Weights of a small transformer language model.
Size: width 576, vocabulary 8192, 35.4M parameters.
Architecture: RMSNorm before each block, no biases in attention or MLP, tied embeddings, normalized queries and keys.
Training: a variant of Muon for these matrices, 565M tokens.
Each number is 200 + 40 x the weight over its row's rms, rounded and kept within 0 to 999. Layers, rows and columns count from 0. The size before them is the row's rms in percent of the matrix's.

# layer 5 MLP down (transposed), 1536x576, rms 0.0724, rows 262-276, columns 72-143
104,168,202,196,231,216,188,172,216,222,229,201,175,139,237,247,141,181,199,207,170,196,215,248,218,124,225,188,224,179,231,216,201,238,210,228,268,162,262,196,207,173,236,196,194,194,166,152,258,157,145,147,222,144,236,228,206,217,230,180,215,199,195,202,209,207,270,228,208,197,220,150,234
101,191,271,195,240,172,221,250,158,199,160,194,241,202,161,140,86,203,221,138,197,172,211,277,224,260,166,179,193,177,154,216,262,238,199,267,179,173,247,217,127,226,220,165,248,191,234,165,108,141,231,147,208,156,146,227,213,230,228,168,250,243,201,211,165,216,88,143,198,191,210,203,195
101,144,194,160,228,204,200,239,128,253,173,221,171,241,242,209,221,183,138,145,222,217,147,221,113,231,214,220,221,225,243,127,156,220,123,175,218,202,212,177,136,223,213,266,212,201,242,162,208,160,223,145,196,225,203,145,209,199,151,160,224,270,217,115,101,176,220,160,239,200,130,162,140
106,130,178,224,161,238,248,96,229,260,197,193,168,191,201,257,144,141,181,235,230,216,191,192,218,198,274,236,254,194,188,209,132,220,183,235,182,205,105,214,193,250,169,242,193,202,264,154,265,200,194,185,232,209,204,174,217,122,204,152,191,201,131,180,211,199,244,241,201,261,218,258,250
104,158,166,141,203,250,221,264,208,197,231,134,173,211,218,244,213,200,271,221,209,170,255,262,164,245,207,184,195,226,210,193,195,191,189,192,153,198,220,241,78,239,192,129,256,197,57,194,159,224,195,136,186,268,162,172,196,233,108,233,220,202,165,227,207,257,211,181,212,205,199,200,166
100,223,227,199,218,157,201,195,227,232,181,226,192,181,151,213,206,137,190,131,222,236,217,165,221,187,239,244,166,145,149,154,231,170,182,161,259,180,176,178,171,182,191,233,250,120,225,139,195,209,231,179,180,151,266,175,107,197,145,210,165,137,278,233,202,191,251,196,183,177,208,213,98
106,173,245,186,228,157,173,109,181,174,186,194,168,192,232,192,288,249,201,195,181,186,166,177,275,228,164,295,190,156,176,187,210,208,190,228,131,163,257,242,250,180,191,258,193,213,250,189,95,211,167,229,201,192,137,223,205,202,166,163,174,201,116,221,197,172,167,211,179,194,190,160,195
093,235,197,101,230,192,193,119,146,179,214,164,205,239,180,265,128,170,202,161,171,117,144,159,193,186,195,150,260,201,145,178,225,200,170,140,179,195,177,196,295,185,269,221,237,179,219,187,319,229,208,184,232,159,180,204,210,205,222,192,193,161,134,185,179,270,215,241,193,212,197,222,136
095,135,151,173,236,107,182,203,256,174,221,203,157,238,181,167,211,200,174,216,177,279,212,190,208,214,251,134,186,187,252,179,184,239,310,198,234,113,196,236,226,227,197,258,231,139,152,186,198,188,211,150,198,239,139,208,187,190,181,147,176,137,306,166,199,234,218,219,209,194,170,175,169
097,192,157,216,203,244,235,181,197,239,246,199,251,128,128,210,140,221,193,184,172,187,242,199,168,186,220,292,207,254,180,179,181,135,268,180,149,248,250,196,184,217,177,185,215,306,169,194,242,190,239,127,194,191,203,134,184,163,194,170,173,165,174,186,163,238,135,168,233,164,141,215,147
104,158,189,161,120,181,161,205,233,202,225,182,159,152,164,175,239,266,202,175,227,158,170,260,265,231,231,315,209,164,262,146,278,199,209,236,205,234,226,221,224,170,136,219,215,197,233,108,202,189,194,161,176,182,251,188,166,170,200,233,239,254,211,152,182,157,176,241,168,168,208,271,139
101,238,172,205,222,99,165,186,179,259,139,140,203,263,163,222,269,141,170,220,194,239,201,140,173,183,203,251,244,225,172,242,240,202,195,175,184,168,227,283,208,190,245,163,198,200,238,247,183,199,162,280,201,225,186,206,249,240,193,154,180,157,200,176,178,158,202,172,216,124,178,267,150
093,136,254,186,237,230,309,224,241,245,283,213,230,191,262,220,289,237,226,179,214,198,240,207,225,166,144,139,204,199,135,243,95,277,212,224,131,187,183,178,243,166,255,209,229,197,220,231,175,147,151,226,151,200,244,216,213,192,266,132,217,143,167,247,314,191,240,188,209,227,344,160,163
098,179,178,209,199,186,150,178,267,159,175,190,245,195,278,148,244,170,156,169,225,211,186,136,185,182,164,179,184,277,172,172,238,153,238,141,222,141,253,235,205,180,170,162,256,262,198,205,186,259,218,219,215,258,175,230,189,143,187,233,85,164,264,193,144,168,190,207,209,150,135,218,162
102,246,201,207,156,166,187,163,222,199,232,260,224,237,184,171,190,146,286,215,293,182,191,174,187,173,182,202,209,229,191,196,228,185,221,207,159,216,118,139,196,244,147,210,192,237,159,242,203,161,190,161,189,217,224,233,243,213,234,136,215,139,205,170,253,171,122,220,158,191,240,250,210
# layer 5 MLP gate, 1536x576, rms 0.0921, rows 263-277, columns 72-143
101,145,259,238,231,139,295,161,170,222,174,237,249,209,167,133,200,210,158,206,205,176,213,127,245,223,198,212,172,222,221,175,192,232,182,220,212,180,204,203,123,216,244,208,165,173,159,197,256,206,218,255,231,239,115,73,158,266,175,214,233,193,150,222,174,208,114,210,175,217,226,205,232
100,161,169,192,304,208,216,233,225,196,210,203,215,197,209,234,291,163,191,161,200,144,128,166,152,198,164,236,184,147,205,146,158,221,210,176,223,250,220,125,266,251,166,131,138,200,247,250,196,106,244,268,175,243,209,205,163,180,218,196,213,300,217,155,154,186,209,164,217,175,195,160,230
100,188,223,151,145,158,168,234,93,201,152,151,332,226,188,140,203,219,213,111,253,209,186,214,202,208,230,171,120,215,160,194,237,239,206,200,153,200,228,200,141,251,164,288,235,231,151,270,196,126,147,157,257,188,221,194,192,200,249,168,159,217,189,219,161,209,278,237,160,223,221,144,189
103,199,251,174,184,196,216,216,192,180,276,227,172,192,199,163,183,155,185,196,192,239,200,242,247,174,222,200,264,184,160,219,201,215,139,232,134,232,161,203,160,194,220,187,256,181,174,209,175,178,180,163,194,221,217,186,236,165,181,240,235,207,215,146,175,136,156,131,259,179,175,201,147
101,119,223,165,219,147,163,177,244,190,192,237,106,184,171,169,215,197,195,182,197,208,194,179,211,234,206,233,175,210,190,223,156,253,170,136,149,214,214,171,198,248,205,220,217,163,246,221,167,195,181,200,242,193,150,233,171,164,221,197,250,161,195,175,164,238,180,153,191,306,240,249,150
102,291,230,183,169,135,173,209,263,122,192,134,109,212,188,188,180,171,183,155,208,211,215,188,278,164,245,197,220,173,143,255,148,251,255,259,153,160,186,172,247,255,216,206,231,208,224,157,200,218,149,164,201,175,174,314,194,181,196,211,156,206,181,194,114,183,163,180,146,206,234,212,165
091,193,244,207,223,205,185,191,209,276,243,191,233,190,247,218,87,176,228,205,190,127,235,210,149,177,210,212,205,147,179,183,222,181,226,138,203,115,282,231,215,257,216,192,266,195,184,203,210,231,193,229,199,189,220,192,221,192,196,230,151,178,229,216,183,158,202,153,119,295,168,245,183
096,199,217,189,210,185,144,255,124,169,190,215,169,224,193,132,112,305,240,98,167,161,145,285,190,195,269,207,152,168,190,190,171,199,171,234,189,217,235,220,246,193,200,237,168,162,181,224,257,220,220,198,256,207,177,209,213,230,130,226,211,236,222,269,146,221,272,165,132,157,176,248,189
102,186,202,190,234,253,190,251,192,211,208,268,196,211,199,106,245,229,296,121,223,202,204,253,214,188,255,227,184,191,169,200,245,250,193,218,189,159,201,190,190,187,194,189,198,198,195,178,247,247,248,168,228,200,162,208,215,168,208,212,141,210,197,183,208,211,218,105,199,167,167,180,138
100,213,257,235,221,243,162,283,195,244,190,189,166,210,277,161,144,177,146,142,181,184,182,146,146,157,184,184,152,203,259,166,192,214,181,194,210,116,187,212,277,144,214,182,172,185,207,180,182,178,191,220,240,253,213,224,179,221,246,194,195,241,191,159,164,206,268,166,175,173,201,255,199
101,147,133,213,225,158,204,173,157,267,241,150,164,194,331,148,164,208,191,171,159,161,217,144,145,266,163,205,159,238,202,255,239,182,211,203,201,176,218,140,212,247,207,242,178,186,172,163,186,184,103,103,163,196,236,185,161,265,261,224,228,235,165,145,227,208,210,171,192,198,220,211,188
099,277,176,202,248,215,177,208,166,195,245,240,215,181,225,206,246,196,222,244,208,239,183,212,151,222,234,233,235,141,289,206,208,252,213,233,182,149,148,175,209,232,216,163,201,190,253,236,235,113,243,197,148,157,224,192,206,278,232,220,164,181,196,165,116,239,233,203,215,272,135,128,135
103,176,230,197,312,244,230,232,205,216,202,259,288,193,186,229,223,178,212,211,210,205,186,207,218,203,202,178,219,136,237,213,190,215,207,212,207,253,175,232,182,190,291,204,185,191,180,257,148,186,242,253,230,221,213,218,146,236,216,258,174,179,213,230,190,152,182,149,253,121,177,223,147
101,189,196,148,167,223,211,238,185,154,201,154,224,191,262,176,191,263,160,189,253,189,194,210,187,195,189,175,192,201,172,270,274,170,197,248,181,157,206,293,283,212,171,187,168,211,242,239,147,179,194,158,197,206,237,188,240,165,178,219,211,226,208,143,233,178,264,209,238,195,180,205,227
103,144,191,210,275,222,234,211,169,179,173,179,193,265,200,145,213,153,143,188,228,175,250,206,244,218,91,219,168,115,251,213,176,267,185,219,201,164,219,167,154,234,170,212,219,256,140,181,195,184,147,190,242,174,231,110,233,174,266,197,113,223,256,205,168,229,238,134,262,227,212,189,267
# layer 5 MLP up, 1536x576, rms 0.0988, rows 263-277, columns 72-143
097,175,223,114,286,267,257,241,221,172,270,185,224,164,168,198,203,259,116,219,170,206,194,135,187,189,197,223,191,232,323,245,154,224,167,218,218,181,209,119,154,201,203,239,136,197,228,153,159,177,169,178,240,181,195,166,243,221,270,137,192,215,237,175,301,304,193,179,223,183,206,176,168
101,165,206,273,151,234,177,209,167,247,152,146,173,222,204,158,199,180,222,171,118,192,236,165,212,182,234,230,233,122,276,159,197,252,168,250,131,236,214,218,194,118,133,219,219,246,177,241,225,232,188,64,154,247,191,176,245,260,210,237,147,185,187,226,161,141,232,251,212,206,159,222,228
098,280,163,216,153,134,199,205,171,147,167,208,201,188,239,176,165,214,207,239,161,180,178,297,166,226,177,179,207,240,185,261,255,160,166,143,196,214,130,199,214,178,192,214,253,252,182,129,309,247,254,199,181,241,226,163,144,239,181,186,220,224,245,198,178,182,152,174,183,211,251,225,138
100,271,224,139,142,113,203,228,261,196,170,198,237,148,260,249,191,212,176,172,229,185,204,235,220,144,220,183,128,195,176,213,211,215,262,260,211,181,134,209,205,232,179,241,284,232,202,234,172,159,257,185,215,173,250,220,249,154,209,125,169,238,178,224,193,177,189,236,225,168,168,168,220
104,183,195,165,263,178,217,201,207,260,231,180,171,206,240,184,206,148,218,180,264,155,203,157,168,181,188,200,155,310,208,215,201,213,153,197,190,195,258,282,239,161,181,154,219,252,198,194,86,201,174,159,195,145,185,170,125,194,147,171,154,231,266,156,240,223,224,243,237,167,135,226,212
103,216,126,221,157,193,217,227,210,152,236,247,104,238,212,229,160,185,212,218,192,212,161,259,235,233,263,242,177,217,160,162,240,147,202,208,187,100,199,166,195,176,180,189,220,185,235,230,217,266,245,211,151,166,243,250,243,191,144,233,177,161,203,181,180,184,262,152,211,208,227,164,174
093,191,207,183,218,190,278,180,229,208,205,212,201,149,172,174,225,211,216,161,133,257,176,204,213,209,157,131,180,182,208,239,291,263,166,233,244,239,187,200,100,170,159,171,142,192,214,169,151,198,246,270,221,197,185,197,174,225,176,212,110,181,155,216,215,188,242,240,263,160,143,185,236
098,191,271,154,228,165,188,190,217,170,248,185,243,211,139,148,197,123,224,133,151,212,213,250,174,108,208,174,183,236,148,156,280,235,199,179,210,194,301,147,217,175,183,209,238,278,201,230,202,217,159,174,155,203,202,217,212,119,306,207,161,180,114,195,188,226,152,189,180,185,220,186,164
101,204,184,149,214,239,173,171,180,211,267,205,184,168,185,254,278,238,183,163,181,245,115,152,269,240,199,225,232,258,114,178,191,139,191,174,233,228,258,108,233,182,214,204,260,164,266,177,166,148,228,184,210,235,218,213,157,233,168,171,138,193,260,198,204,148,231,177,189,204,241,203,217
099,254,218,258,147,189,208,230,262,146,236,254,220,161,267,183,116,215,170,192,176,168,158,212,282,293,248,285,181,265,141,173,286,266,238,154,120,259,189,171,199,136,213,187,182,176,202,210,227,188,175,224,240,175,249,172,138,237,228,281,220,182,197,179,182,216,268,232,190,205,182,210,189
100,230,162,86,172,140,266,156,200,218,237,155,195,156,117,189,178,125,238,185,159,277,211,215,204,188,259,291,245,170,180,237,189,255,209,221,246,253,223,170,147,223,201,188,271,168,235,199,195,220,183,220,156,219,165,168,230,214,211,181,261,179,166,180,208,247,185,197,247,149,201,191,217
103,192,180,228,126,191,165,139,179,175,134,175,156,144,162,205,212,242,170,175,165,156,226,272,253,252,219,204,268,253,200,194,188,138,185,193,154,244,241,155,228,191,217,128,155,188,252,202,225,152,216,153,210,242,205,185,156,187,172,179,266,194,206,199,153,234,166,170,242,204,243,247,176
098,165,250,198,230,214,229,199,157,208,177,157,245,277,245,226,133,192,239,193,188,200,223,170,231,199,205,203,136,183,238,195,209,205,232,151,213,258,143,223,189,247,244,230,137,159,229,229,221,212,181,205,184,247,165,152,159,159,218,155,233,161,140,200,253,270,180,164,217,133,181,216,162
094,166,114,202,186,248,197,276,205,152,216,231,190,139,222,232,216,217,162,182,220,194,169,134,177,178,176,120,222,165,198,271,247,175,223,205,261,241,243,203,233,233,157,185,197,153,235,254,206,181,242,232,263,227,172,277,210,212,187,170,167,231,181,187,144,230,244,204,220,207,233,241,152
100,196,141,166,186,213,181,200,159,215,193,222,206,162,146,197,192,218,183,228,195,214,170,230,180,132,317,228,153,116,110,192,271,165,258,171,248,248,244,164,227,167,162,188,217,138,208,94,166,153,208,196,287,214,245,283,165,229,177,132,192,197,176,212,161,210,251,184,192,194,222,255,252